Each number is 128 + 24 x the weight over its row's rms, rounded and kept within 0 to 255. Layers, rows and columns count from 0. Numbers have three digits each. The size before them is the row's rms in percent of the matrix's.

# up: layer 8 MLP up, 1792x448, rms 0.0852, rows 967-1026, columns 0-111
# down: layer 8 MLP down (transposed), 1792x448, rms 0.129, rows 967-1026, columns 0-111
up967 090:174131131147122155145176127095129097113132132161169124086115129124147121196169131152101100173092153174135149093143110164116095122087148112113133103125120138133092104166093121124111128127135140124112126145137109115091134139171112142127122111162153102095130138128133096089123134144130139125077153117108168122122159090136111144117181148110
down967 091:110145145132119136126115114177153123144172168105110159107153128120115123130080128122104091115173098128115145131104140146133141098122109132142131150096140104126125155108086125160103120148127114124133149076167117128161073135120134152086153153108122127104112101098099113133098125117122141104120110119147112117126144153157144115088112147095
up968 092:144150109122091090134091141108131100127134118126127125119115115112082138095134158129127149139124098106135116115126170139099088101130131111148144148164117125102135164120113136090056130136137129156137094129153134157174137148153101132162137128152159157136102105123115116118097163160131111105134109094154096154122136153118129095139165162128
down968 098:107152109132131102134087085099142091148141174145118123154122147172091140119121157111170177125119158168120115156122133134151142131096125146122130151110136167124152123169113131189049122102144112133107149127136136155132107127106119103102155143094143154116138112139123148124164111130108107124090113118096118129157104097103120120161145152146
up969 126:143153098124124105112118098102143142141160110148141123132105112119109115115160113096130147100115145135147138085081080145087133148125103184068118116111117120145133115107129122134152084104112151165133130132146092156148150112168116145140103113161102144119170099157141106145102128130135113140129146123186094147112097138131117140143101143131
down969 112:117134089123126157106125159149088093092131087157173154137116106111128134120142141143095117158100109120112123089160114141134145132112112166113148134109135113139133165142188137131130156140094104137160170145148127190137123093090162141158112123136138088110131114107150105121105140154079126137112095108161084127115141119139140144132116078108
up970 101:143127103146157115150105131101126101091128126145174168146103105128137125132144082130157153101118119168153115184121153087136116155136109096095057108112108127138149137144134131126116137105098102094147152149139114148104108109117113169097119138139103102090188146154127095134134133141129149167129106136148098119191130128106118165125159119138
down970 105:151160134112067093116151122166117155139122115128108114169171126137140101161108113131127089118117139106139152165154170112143139111123133156093103150136129094121136059110160117124131160104173099160077121097127105124163112162155113122089128078131138124137123134112102123163084138128099159145142123124123146151141132152157131145094151120124
up971 106:104161130071140112150083094135103131151151137138126125072122120121135125157160091138128147156173148138166154150115162156135130114130100135137159121117107111125110109111128078148106148107096127128098158125136113110115123160122121127190151118149140139102112099145178173092160132135137132078115099192109110133117134149123174133099128112107
down971 106:110136124126077122134117154124142120127127118131067106160134114119102179147111122152083160139122115117118127120102150128157135146098143132139125172090134099121143178142086122148117157105143135108140139139108138093107126133132134089094131098127115133121095167125124135100162135168128074145118135153099067131094132128123119121102111118138
up972 111:199103184149119063148135142156112106167105166149124098094124159139143144116097143130142073115129164160137132101101106110113125159116123109131144160128143152126110129122107129138138149156107100168117141169125114165121102131127122111136206163136153155123128126129175074091127104141123140158141142131103134100129141138115129144133161117119
down972 118:103132082145121123149103129112141109069142141120142147168129053133125105120153113134120116102138146093151111178167158128138146062121125146111118149136135104133119132125132108087145146079195111107094113119140111094131124130133115108144136144155110141150129136153103157185104185139106090122132137083130077147142097083126142152110131140119
up973 071:106150164097160136117124118141119084074130096138144098119149140110160142127126125118114125124131108105144131129120119118129154142101092111122127164104132171134165146105149140096127148125077110130174123090106093174203123127130199129146097133151124124139123116138119129138128156129110142093137138118106091109144145148128081124144094161115
down973 071:117137136132129085140150094094134162146166160107132147096116148129130115118132128163174164073141088156118142148138132124125071179095154146096148108156091162154123139134097129127147147158164131120145136114061123126129157133152109119134136108118103123094097187136160105131125103101114125066130168132177140132151163147125148120069107116129
up974 114:108149113096165120183144133125119154104145128141140155106172114153105104133125140179146143118137103086123131129138093127082136098120148109141136124151120106123141103139167147117115147137165089135107108102136115134138111121107133147176170135167162115152101087137167164138101109098112133124126170103075136120099165182139131100120138139109
down974 115:139142106116106149122127114155108090091120082099121114154156099110144133158148136122135097100112133141166135133078124136116112122091144140137165129100161157102148151121115162164063163156167115148140140156124136137121126152117124097130137092097199137112129097127143142106126134125135162057139076103116143131128131128172130126145141120183
up975 084:127097116140156134184154157123107190159127140118083114186118134110083143123123122131125114104113125157104175142118133120139140120147139153096126131134085153139108143135136098072118129124099168137118156138166096112156111124138163153129125114107108129145142114087145140160162120123121144143113148116077096123139104135147131137144123181083
down975 087:137114130105133098107151133150095155133119112145137114160135087130112126108102101113102121112104123150105121106174126131150130145151122176136072077128130145101125134118122130151102124138171137201136055098135139127105146149113157129109096165160133115148143128112136148107172139173122137122127108092130114128153095148128149111126092131177
up976 085:126120148139068137110111139152111112100125103121123110120078098159148106136129142130124138136112098102125130121137102110123109123130164128135117158168111107114126129107133176094118129131158169145145114124099104146071090103115113126135124103135157149102153140135090177131085156140178132116148160135108144135166144099170112123101116116175
down976 083:151087139078141165167109169118119144127111123140146105143098090086115102087118138129125119129120128182171129136122112116144139160098155120143150113106144097149088145184119131162116167083115113109075150142102129162161113088137143146143127139096114115170163142098147120147161119109133108139119106108149182107139114106112155125091092161178
up977 098:118140139102121130148146121158154086141140169107143149082136160127099139129124145148043118098123150093108112112113156121117120104090105145116105167133147136152138130109116140153133120234089153072153138177130147145131130113105140123134118172127129119126108120177115131145125166125133105165122106146100120103144126090148169111162155145123
down977 104:082129128156157124116161097105141119095089111119111153112130137122153110103119165124165122126138102098168119138121126146131128144108117124139179138132106150128120120127112130121098099095112109145182119136126134129095112160136139145119113112163112140144106107142106131126139081120134146167137191098135138114138135163146143131170111141114
up978 122:114146115154082189113138139134159089139126093120145157145105167099154111188154097122080162163166113116109150151129170113136140140126110147125114106118110154086095132143118129120098105147118106080135141106106108140138134073177129142142098113134147148138118152126127140140104084136108145161115133118117153141118176187173155060156102131112
down978 122:152109090108155124147146126124124084073166107083106155180170089131144162092156170120145130106128161141098112133121208111097131126110104152131141184144114112126119141142122159091108138115157133128077105149170151156155107139164127111109150131144108113128144163154143099167148113118126126155112126119106137162174099125156119134104144120088
up979 080:118140135159109121143117104132153138135087110147111138146115157154130110116160151115112130161125039147135149152156101139125134129159139124097108141107091129148131138103155123154117145136130150129151099113131126139174139110134097119125124126141081165153133130108151129157121150136121151112127126093116117150112105120125159131065160072092
down979 080:189133109093091135117123144126158084125177109178094112126069163123126143111150157155124144148124164167142133112105149164162157148158112106128160127149170131123099142095124117124146140123064110116126125170109106116115131120116131169125129129085121156121093143173141175122124143144131102141118185106112077140081149154118156106137133118110
up980 084:098121073110094094083129104151137115147136110142121129126098151137123150108141136102122118140162143111108113143121114143135126100180101138142121123138109146105144090118170138110110123124175151150174142168103127128109098161137097131107097099147137162097157165150094103141107140135085125193113108157140155120139110116173152166099164101170
down980 091:140157178155186095133141116113115090138144119090127099118135126108170148141112101124145131106146162118128142112105156139150109167097108126110146149094146123144094122102110143160151154142093112116117146116108121134151118193133139145120131108102159102145140135088102144135145159162144134169103137112135124138130120165104163087139099149128
up981 091:169142103158139141101098090101131124106120132146116144129139094113097159118113162139155097165114131120105137122143112123134109145142112122093160113102137123127147135129081128109131135136143126110134100115103175130118128159113079140149095153133131123126113154140109138109146150153109126109153165117174127117083110167097173157144138104145
down981 088:135064114137128108108115131111078096108175100126167120111135105133128145109130123125128093131163100140120109108126173104097154167134143167108102165142112130185115136147126102131121120118144153126118130095136150117106119144150146099167171104121087099124126156148118140133105114125158155094099123135130140149090124142125088088119125118129
up982 117:127133087147124116127149135121196132116128119157137126134088139118154132123150183118116101120111132136061118105092120139112121105128126141134159133149082115114139092144116133134107144120134134090123143097101125150113156109132095150177098105118141107091112123129120131111157133089138115178159114116130137097156107162144100128134097104151
down982 110:093136153114096138156093106179145088125128130140122101102103104139170148106109145096127125143140138129149131153150174138119141099142102177152111122148123114134133105155112100183152104114128132133128122154124143142123092119121074131137148129120119122133118073140094157136107111176098171081104130140147121112136093182100128124151121123160
up983 088:135135126102132117139139100158095127114140133116149082125182115135100142158143109123134121069152117131106093133119178082104124168131129116137153109136113128150140134123180139099113122144162147143128111137149116149114116104150161148103125141140119107153107138132091085118131095158142128146112104106110131112172095128138155149117129161122
down983 086:125076156115128105152136150142081128114171136090117120180138145110100135092148081102114155075118099090108123118114122138149099119138133115119126125157123092138180125087149177148117122098172123119122106066087140146138135103162120173101108091154122122129170148172141121114135147140155074157126124149098143114106122158134154109142081105096
up984 089:163105105155166082091185176133156108129145135138134125067121154150178061146160133090126111154121101108135157114134135138130127125095124141132091133101155113130138108107149132133097124130119115135097146119126128174126097151174144145169148138116126110117096074149129100127101133129119113125114164136133130085142150124109126146178109130137
down984 089:105133139109126112131131137164146112112150160147152090140116133142115101153148171109131133112130132101090160175122112131120126147149170148169116181118113135149119143140149163096115139099149162149126150071126130140118115127127124101146123123116115103117151149140144065100168113125123133128118133127111134150115118137052105087111127183078
up985 099:108095117119144101109090153168114119197111121119133124131121144159158139091145127125152130097154128154124164150151111128140127155129093185161120104128104097175120107102172119097121121112131088118125130054124140110123178136172086146163118127099107085137161128173120137116119113077172089110115146152118120122119119138098110141167118111099
down985 099:116136148139129097111096105088128125117160128133129145122141121106134049144125131129164165108127117165109126091121131112153140118104114076145068118123134071117127076148102152149124151119143142112159073141140118145138166109122131139134162122115129120128166094131118145151146126167131108117130121157148136088142135133124151091125131107106
up986 080:113122126207116160133108145153141108129098147135120138112133132120123110150167145131123131064138105087125136183116088140137121097143152123131143118100141144195179123117132105105100125143121115167150095140125112100136113101099137146082139134119135149150123124121157120108109122116138158150103115166113094173156146075138112136127107125110
down986 069:099111165118142086118096155131150147126160143117162120117120105120133131113140135140118127121126081153114096111112139143144080131118128149117096108127113166150135165170147139097144142112133117101136128134148124126118142108173113086160141116100094105123113140136114113144128088127134139075112137106132146115102153167142153121110154132134
up987 050:106106086106148158161099131122103136109123132148121112122138183117124190108121114151154166159113109134112109174135135127099121122142150169079105130142117120135139144145154121141118138159157093113130109144133122141100148144108127155168117140109154164120107109142139098110139133124137071132092144154111142134176123122084128113145125091159
down987 052:124088117089164094098131104139175115100164125139152151131118137152123111089132098148146140121124099117145110133129140132113116085079084163142167135143101120160143106105092122075121117142135126147143107135120122114093129126165125141100142111145154104162135124135122110139150109163152147164146111133141140140167125126107150138157167139138
up988 122:085114126155112117121109138144147125131128120117138164168112126092115126104079161133125100101105145130088167117105126113144138119162095148133121104134134116106100130104174125145103112091155138202154120138122109124142155162142126126100165100139171094127122133115103147107108148146145117145146125137141113114149178147124096075126162128126
down988 116:116093106135118112133132167104103124129124160137135132135168125141138157104117123137147156154151177101137163091133103111159099107132096125121081111132100138129098101133167143117124091142094148119141124121191122123130143102130143127151137116183130125105131126140084070118139105087111128142144121136151123168124168151130106144149111183055
up989 126:128086118175111127136091181092090119175103116130128119139177114101099122101111113166142144085114114095114151129115116138098122150138144121152136147139154135116121097118098112102158127133150089136131114115139126136115139139115156180142132139130082128157106135156162133118111158159125115129157113141140096104148121119129117135161130160131
down989 129:141172120132120163137128157138129161145168135114126146141121120123159151138144132155132096114111138156099138172117116116105099167087162092130139144130116083126154126152121081115119127124133163084114126155152129144140102113158100079095097151133113164115179114184105149081168114116139096140115110102120092133146152153086109194123099125137
up990 097:137127134121142123092118099159115130074095083142167104090115143151176151116133081114099130129172133148113078134111117136152150151138155131129119098141128122118116138134123114142128128161115108118096161137151109140105144147163139117120184116120157117154153124098170093098101156130116123167107147105126095157136120153123094149138110117119
down990 097:131141101141164176090093170110105134148120156109167085126132159113130136076126123110094117112118148140155123134116116138102160150116074126156107136108079148117124133123153163116143136136144164122158085111113137152158117105119143101154138108142113134146131135128112115132121099138134127125124116163137193107132133153138108112141118115153
up991 098:154099136143120130144100172147132153131153117101109171165101158165124117072110125148125159111140123110112146107100124115107180118111140089173112154088090163115142155106136142096120105160125103146093126127136112143161101116106146084083128120176124121119096189113162127106159093105108176154141160161141137095121114098169114128113113111140
down991 113:083136117135125170130146145134086124154135141118154094120125125094117127159122121131107136135144141098120083141103140132128119095117128106150116151120164152161127138120146094102119152117107174124166161116102126102163160176142098089135114163122132133126139109121098113147134172153149155147113133084089150138104113138120151150105135119120
up992 105:069141132121168127153128165126117120146143090089132138138119093114160175141149162137121117142169118156155124113121113114146144126179092105148148119095116128092107122118119127115096140133149131120113161131128119176122093100147133176111120128138143108139093126141146140140093126136162122104173154108113107152154128126148154146106121085121
down992 106:140170123119092149139116157101113124105117118145143115156123138157117098126139173143104124094138117126122137089114091121110117120144111114141145093087161162116097155162134086132115110106159098130143110126125164144138113145108158092150105119151125085153069128138158122137124156068118123117147130115094128144129129121048169126105112144156
up993 093:160144085201111140121129146148147106101149100151153139135145130095150119134090112092148107121159117127126164145130139147143081111139116169106110150100132123125113132087116090078136142131182085150109093096097105146119151137138111121150130143124131130166120125129136121120115158148091148134111091130128134138155152172134098118156120122102
down993 085:075119139160121113182098112149124110093156149140148104124107137138118123134169131182132107105172110174145096096096167105118116116118148151105143107144136119148127136136082128079148125072099134129121137095115138154159084124157094147116120133145150110082174166125091104109147078138125137123114130138136123146095166177147157138087111100108
up994 097:105134061134124123153147140108129131163112115086113094124139140150115115130094159098117129143102147136095138135126143127149171089158120109102106128088131166130130137134107100109146114133136151122164152114136122130115167123147169128105144110129122124128134119143104106171149100093120058133063119099096113112141107134132086093152136094108
down994 097:115120153116170148106123148103131148122135129115125133130107096146132101125134121069157155128128109109152079138136115115137137157123161148126130146131123154137151167123083133085164121112133146092127165124092170121108224132131136134118119075157150169078129117137127101147126126122145106121120105131103124126147170114143106116150177097165
up995 087:118088124110144115092111191141145129146135141105104099163128119129122148120172104127123130163135131139136159144102151119154125118114105144112143159144116109116144120109120116142115107168091139125115159105113132104124127100135164136107137166143105150112177133115154131114116125143181153116122116167110139128112119151078160151152147113105
down995 077:154162156142084132156117115135160139099120106137137139169095120095144133109126186127098153119150121123130137127069137105132166118144139138207111081135157135112115134141153096115122144127139131149158163080150145150142138120106125086110106151135164117127145158115145119154159116140106149137122140130141134135128157155105147093118155154103
up996 093:147147108102205125104133131134167134154122138133138124129146114160141126169145139122119101127068097158098114161151118142113129112113120121137104134093151080036145171125124131142078103084142120119110139106135143139112085136123099130163172132131111103111117150088105136119132180109105153158151132090151125105096126134096143139177114148151
down996 074:120104127123119140139138181130117144114184126166100155106114158086152155158110096090138139138146114146137136114098124101120170125135129083138124154082169169080092133125176132148144149116111098142111115104118122127142124125077156162106112114145097143121117179155156104117152125133122141154128086116124112128075094151107102078123122118108
up997 086:134120152097119115125104113076153142148113126148153112127120121138112109092142107112166124109083128113096148136092103121161139116081113094094183142132127165102106103110163109126104119115126129136156124132176122126142114136078104133123117133093118136135119154102098133138127157145131107070118090112168128112097121120108099116088095134187
down997 083:112112108119146138144127154167114129118131109115153160143156104121133130160085086086124137134112126110120128107139132143089152153151130125130140099111123117158142127119109141161130115125159128152137148129151144138129161138130143147132115143140121180127122100135142117126129110128164136138140134171163144107105115185133146140138173082122
up998 118:096112152159119125102135118146167131149102066105117132107122088131122138118146129108136113129132094102109122137124120088076113130095127101106161149107129125113098082115133084091138126125158110123160133093166134114155162135133134150122114137095169162109136147169118118111100123085114105107095110128177112170136120123125108137147101110150
down998 130:110098149129176104128122094150094121091141152126120151102157067120156086147103170129132182090168149144111136109128123135136163113113104152090145136132113123113147119122106163134088164114113139130139189142107104137135086132125131114110111153106093105113130155162102131110161105135132119095118137103140170132107155114087145124132143139128
up999 087:159112107090111128106104078122129149131149131113114126129147138121129164126155096089118121113139156088168131142173164131127186126121112149155111118131112155139145130067130090090123135103163137128133117127111099136098101156116117129127163128126177132097099075142127116100134078129122065126123137144135144104183129154107102190153142147119
down999 081:123139155095089153158134131142120105130146109138112144094126115095149157107160162108115128136141136114117107124147121139101167136169101112130108140113178129117144121146156135131151151142088144156116155109143094096138103110120144133101122091171118161124159146159157157140156145162131142156115124109145101102107160165151116143162111132147
up1000 106:107137141100151072165151128132104129139173083162097144128102139148068109132129159144134115141139101103134172100116130116130137145129144174081178151141139102118108127151125145124134103138118116159122131096151114146154127164154109144104152160174138127129154150142132121133131132097096114134126135182147124141109135134128126144129131125138
down1000 102:150150121139170099154123156105103166139153141123149132121115136098131117090085158133107111114150122117152135113145118088081111159133113128141093132086094117114145146130107148134144078098153110171126129178125096116088092159144145136106151144154118152132113104098194150129084138149139097148142128151134122170118145101123147134130134142141
up1001 104:122107135178160134082156081127154111168162128108122123129114111143117128123168121110121099111194141151137112139066099107169117159127122133150101147100132141147126098113151121138156126123160118135139115139130148147149150105110101125095118113101108075118132123119141142094155117140142105130119179145131097132099135120153108160108062145087
down1001 102:119164059160143101140144092163121120139118117112137168130099128144139096101107135110108144119141149135128152116139117116139143159137122091107139136193123099149144073083128108179140078143108170146111137085091118131124117154094102110059134176171119143120136150098145123105121102127116134118110171063101098151126135109130137114095076144067
up1002 088:134132134084135139153131128080104152114142097100139115141104134091101129143098143135119092135166165145146104113092100138135162090130143123111120128114115127134116141138104151158126148087133114167150129110134109176099129097118127152120167085114136101158080136124132112127181140109131154128140087140140146103112159157144165138115123161133
down1002 087:091122158099128134124122116116134086171134106138143179095110126093106145125104126161126124129150098130149144099185136136140105073111166135121105092085115153134127116169134121144127126144086118114184156117107118121178134128098154182168139138125151118149126117087126127123132138142122124132185159189097155132091138115103057162088128129118
up1003 110:154114132130169148121100127143075146102147104114144138137163111088124131147171118132137118163090140112127114153097200128130164150139085080158146145129149132118143118102145136087112133131135121105150115090104153092096149138153094154100127164135138149120142178115156155145089096096139141104129131139145126125130139159186132114118120118117
down1003 104:164118105175105154119134120145158153166111127132094109097113111129139119158095143103123137132125092119134097185098140186124109107130138141121130101151123148155136145123098130141114135100128133112102147072166145149135176098160126136115144140156099114110088097136125133133127178150144129096142142124178106116112113115158113102096119155118
up1004 086:090115105139117114080167142111114138120116125153146122113167117124100156150114159174113120093137133122155139115155133126129141148131134153119118135110168135138098104142121140169126156126158141146162140122143153186145150119152093143149110131123122174093150118150146130125131098101113074122130141131167111145120126128136110143158174137134
down1004 084:138126091145161154130141097123129141155137132196150142139138133131156126116128107100125148129142140124124125123118131116150109096169100063105141138093088161100134112113149147138121087137095088155146114114100121118147125146084107115072121146124172128105125152157122101146131181129163152121118089143148161143106150118082162091108126115135
up1005 086:120141123081168175112171107121104142148110084119147139142137134127132110169127084110119133079130133169084132121159113105129122154120156126111152093155123134155161187159083125128135186125112130168123168141085115142105082105103134154115118120098136136127118134142132116133174113101084119107114094149129087099137124103091117108164159127157
down1005 085:134110098110158128143094098166131163120127151119141127123147178131139174117158136111122111108124134138181138137118123139136101130167137072151157144118106079179093145114096161128122097149130146130139126161134125172140117157157147105122128135089133115121133128112079074124172121137136121138156091121066090174116105125110154136106157095123
up1006 088:109152153098130139124131114120126141127122136067153183106139112091166132132140150096123092146131107101119137151133104183146113098094142137149095139141119135136123128103135114116118147118174119155101137129125111174098116145109106144125126111114154092084121073149158158145146108115121141133120132163126109080140102143144114166142092129144
down1006 071:164108101138100151129144145156157104090140124126143108120111118123176159158144111129147114151177172130102112101102096106130193128162144135154123136119153157161131145123139163111144165129114068143124138139122121116133150109094184125118101134156144157123106125144115110155166096150163135098125137097133126109103145160116129104151126140113
up1007 084:128115140128155148126092144132150138106129123166137133086084092104117121117173139120122157165157122100104091174119096143132155137117101113181136115124151150119077161156122109156102120149093101130096130104121113120121127135168162139154070154115138107094129138152130185123130151172154120095131115123147123117088166096144093112104141077143
down1007 094:071114106126135111111160120117093151113108131144152123150126125136138132121160143100095110126108090071100083114130113164130096137122117077144165112191107133160116114148124110169138129102119078171090165106121126133127111154145115120123129120146122117122121129120089125156107131110135102154111146151140121112136145111116134167107125113115
up1008 095:152176161127121152147115113146154136147108101142102090131144110140115137153132089123139133151106143152123134123123108081124091132122107077141127160100183144125134138147148126164138139134082169132123083173165101097152138157156113143123101117117188121132084092086128158099118156105103166165117135142072166133120107100159143148121161161145
down1008 083:125151121125157124170144127122107129124143140093139146179125119105112140109142136156130113159145105098121148104147116128090122118132139160110143104101113100103102108135106154134139124102209093121100128068104152121153121120136133112166157111149094127102118132106147123097139102094168144136101100143129086131117115134162136146102146087150
up1009 090:098117165168130149162122151148121117157121157140102086096115138126135138123101101161147140145130107099148111084140107133195172167134159185103130141163114110062071153138137150105143123112109140126126116154166157162138135126115122138114134121174112134119103100155172129158119051108179122168066106128158100172117155153076116115139141126129
down1009 087:184171100129158103114120123108128152132110107123159160151124155137101119123148130161119122150082117196138135134125096147076140120135108087113174117146135144155154103134108109166122105133098168104092129151120142092162155117132148139140112099111106173143173135124116099173128092108139104150120143092116102122117095161146122115098139163105
up1010 085:107111114165130114101117127138137161101127103099129099133132112088118153154147192152150107120114135064141121166131112128089186130175117169130178119134129162142145160169084100126110125106137131087128114121107179113164116126121134155131140153118150162085124130158105146123123115123110130126087157111132143121135104133137167138088131047179
down1010 086:167078150153126151098130098163174097078116167086161116162107132159152152097126162121113135124137161125149115162119123134115120086109138113122108084156115165135132165117112118153130090089132096112099124142088132121131144105126153138147120140113156127170126174141114184115128117142118146110118129147126142113144104119116104118125188091155
up1011 074:159146149164140106113132153113084128156117104090155130118128096139111124131106110119076181138140146119119148165094136138108148156098132100109127136129137097154163151114137146148119124143203141124149156107092143132124132120115134144131104141115148157173134107122129108166113117106133141100094088136188072117146149109175141115113116118106
down1011 079:107128143109147095110148089088115148101109129143139087130144126133124109136116173113128147122109120143089125160112124099125096131147115129134100146098103115162120126087136087111107126142142162137140155127087128140137162141088137149120167156130103122089114145136116137126164080122136139196147077113123099177120101080122141191132154127133
up1012 092:158071133090126122088105158139152060124114129141113122138140122141180116148130112115113119110149172167121148151142137134152138127126137101094133169161112149153127159121116125115118115118138125123123112101165109150165179129132117109110125153133125115152094132142123112120156134127127087150095149138104127134120094116146114156148096144090
down1012 098:099164111107111157101113113134094138132158120124155113189142111113163131132125138118092196114116085127132136129101131166157152155088126191188123138140121119135114090160108130110113152127096103150131114143092138120107156119152129116113125158134137140154140080115159133099080133143093129111118102107101132155085141159146105142141167144157
up1013 103:122154133138172136136133132155123126151122107062070129132103143100085131171127082125151117153138160085111116156131148121145158109146147113161119138131078139163157107142166128115152140130111097131123145105137133100073127104150123145166137173100108119189154142148184123130106082125084124133118109098157144099133137167118149164123089130172
down1013 109:073129132142145104146156137129092128080154170138145077122129123115149137160121126104104113105160146113102129094104106116119195155135128120101137106064125109193119127145155135122063097112154138129110122104073160153090143192120160105129128164130145134156108125164148079129123126146148158161102115139138099086137133164142157118130133147124
up1014 098:126156122105136125084107123161152108156130134096196125147109086147128115123137107121150145113132136154074155161189148166130102130139092148132109144170126130137123119094121086097148125197165076126140101095198118142133115125123113117083092115146174111135081148146124099122104100149135135152161133122121163096079158136125133108167132129138
down1014 094:154132086096124140079124130098101084163056104155138147145126132132136126107092109107153119140168123153157146140133119130144137088153127117144121069062130125089173130124137158121126165148064112130132164097129131118125135151135143130087137143140098095156111108156112136163173100142134111143111148104140104180130116109144103128109128096135
up1015 103:156108089113103141154127112170127066102121121140143101145179122142131122121109137167112146135084119119101142093125102090117124173144138161103148166126181144129097119099142118133170143105162153090143145103119155144128114124178147115105156110111177104140099092159106108128164137142122165126136116156116138104149100178131138133164129106086
down1015 105:104129131132152111081104111165126145162155128153101154108148124114138149129157085140055147127109143147093109132134146129160097106166123105135107071126136058128153103110131140083124135153149119163140118129132092100131163094094130150167115136092129120163141120125104165137118170127115120112120156091087168122105179138106147093167171111095
up1016 077:117151145141131130110056114129135118127128125118145129169155135111100090093131092120112149124118153125135122152053121117132136118143150149112115155142113111154107131141144074146130173122149121136112116133117096137152141123147072120135140111127166132128086091116113129123110133118116080100096133129091130125170096129130122173115174098154
down1016 069:131124078129129158154122140135115142118178119115105121150096112109127151117120126131168126108173138133094153101124124094127176093109132092122165114093185183089139157120109153128124110148115105105139122127168136111132150105098123140105144112144088139128156163107160131113138125129117132131100080120128102137106143197122149126137103084084
up1017 111:132137126145135130109125117091115104127096146123132115129137185167151100134100099139131128154141114146140171132145095159097149137108144113114116134150113143111125152121093108138128152110104120203126165142145131101144081095093132147165130166162133105143125152140108161130113162138109155112170122100099151150132132102114133136131147139127
down1017 108:101119118059128127137089119128126158162133166079108119121118154076152150127103113144114101114122110128144147141112109163135091139099136136110147076128141098122120159166132128105129089141103141126114087168159100118108099112082135104124153108120118135107116155141163156090134117107084065118114141091075126158155117109114144150168137119123
up1018 100:121134100134094125131145107103116107110126136114156085115133135137092120146129123168135111109188099088134127135113140130122160120150138109163102113108136155139088140123114113211112146110098118115126166103087141145138158148148105117153154093110101168104085092145142135116123146140097181129130139149109108130160139176161096136094135133090
down1018 108:115130158126135129115163162101112096113164160139146121113098134123097131121116173125126107139149152124183137137151136158112142135105114160135175114098148133148101151132122128094158114130152117133117094149142123082128157109149117132124164160157176123073151117138132138147146135118127131158150166138131139148154141118171150124136134114109
up1019 104:098147106089084104108113098115169158092121108106144134140165138083127104176143124135102127129105154080144081110121121129135132106151173114072153125086073151133134142164158165092107169133129139159157138155145151087123154136114164154132098158119087112186127123131122124162104100118140124157131134112110120084118103141146096135129128114133
down1019 125:137117168127138147117133116114138117103118139126127096108093112142174150138107119141146163140134160136109177149133102113129134139121134152117104158129131114117111138127110120167120114087182127167113093115103139129141051111153138179143160149140135131130132131149144077123128146124134136095125157146110138134123088087118138105173078105104
up1020 101:104120156129141115172125158141155140095104124149138110173138127122129149100103139175100132088134142126171114179074123156118131113080182106153153144112139137146106126180105159116098147103129137126131134113103152126149149151152127155132173149150080115103161122125105150150102126182123178100141138084156115128149116119105134109082122105131
down1020 098:116097103101108128098110141109139075136115136117115141111101105145113131143135156139117142145172165110193188148182136117133139194114138158134182122114110127132120111163137156141144114121104111060121131153122104153106145187146093139125136098089168115146138089118129149101171121142118127162103142159115112084111158157121121120132123121156
up1021 097:121099139126129178134135084099105112151150143172148093154132117125153130176104089110101119142144097107145098127138134139143146138152126178178139149154155155164117187144140146162186124148128123121140142121090135123172125121111122109134101086132142126106172139123143116119140104100138139138158173141132120103170142171131155116122148189109
down1021 096:104098158135079153108128121105093125154084133130154151104148203165112104155073142150172101116116109118121126110131128151127110082096117158145104105144152109108117179126089093121099146150155117138102145110093115161137129161147163134095094106153090114125108113140101158119098140113123134124140122166130141129130107137147119097103124139100
up1022 079:142112109141075134123124112148130143147119145122155107119115082104163136114151073161131123146087131176158157091183104139161155130105110162118133129145111146118162116178102120123118142134131119122156132149122135149121065121136129146110160105143116135165134136142136101135127115127160120139114128120133129125145149132103141110150110134098
down1022 079:122136154130100126117155147093125152082136128109157154144107148143160106127136117134082148140131131151151166119165158114159149195125155167137131155124112128160123163114126147137129112129102150147146165186097144143164125161154188157133148124128102135122141196118150091136189119142114088182152174140141136156108149111163134129122108144114
up1023 091:120151097133177139139118145184141180122128141111125131128135133124121097109132094124137100117076148164124083094155127161104141048130148126118142123100128113089140138133169104124169147122114136150145125103136125146134137127124146084113124118161124143163141081126135130135114107121138137121164124167153118120095098070128115152119129117107
down1023 093:099121086141121147113132142130145070153111139150105130108123120107152131073095119104126119189134128156175103108127136064152079133116132131143134130092100099128102102125099133142129133140144140122102128134150127126126090089100109147146091119133152165112122146125078125132107130136084109154126109144136166104120164103085127131121107192127
up1024 090:126125121149128181115121134107100090129119142162145159120178134099134137147147152148135185098143110137108136181130139110137130122111135122111086149063091122121148114109121154135102122136090151123166153150126129142121102081097119142124129126153136145113130128137111154120135159160127091122105120093177080116132180135144159110089115123069
down1024 088:093165123119134119073139138130123122141133114099110175150111139123136096121166144100147139136131095111172112108141120108168150131121136089129166114147098115082146120139157129126088154123098069134099118157107144122137113149109156116142141157131138106096111159100150129124095145111165144120112131125112086141137113126142147153119144147162
up1025 032:097146165119161088161088142150093133087114059127086120176145110113110131117131106131109122137168110142087152132110182148091120096093144156120132140176152127142129155142105109109131151163123111149128106135131126125103120180121147148125121144084178094109136146149130166144111071149164124126110139134142100128157092136118137136142118123142
down1025 030:097102130128120125133148133138134114114117113173128114143134102137104107169187099098131111139106146134119133115099155123147160140144174101154152144114141123098104127119119099170132122097144084141180142145145132080073147168158151182125104189127126082133131155162147091137141114088127098133129154115103096110139092105126139148145140149118
up1026 108:171154156157125119165138062135100127120131093127147132123101107132142130098194113097133110119139131148122116115154133141102147154133147133130115131167148107089093142114139134127139137135161117112158135112140106143098122129134124130140147113156141117113140150132132125133112111136097087141123151136166130116147143141141156180123113150117
down1026 110:131165123161132075109148094114160122127152138166169144098114098121137120141143095130158130107086128113125155133090122124135132101126139114110121131127143150130127154132145087157082130148131164166079137154129074130115168162149146166130127130147114089103118135135142148158131137189137109136166125165119121116148130116147158094130152101103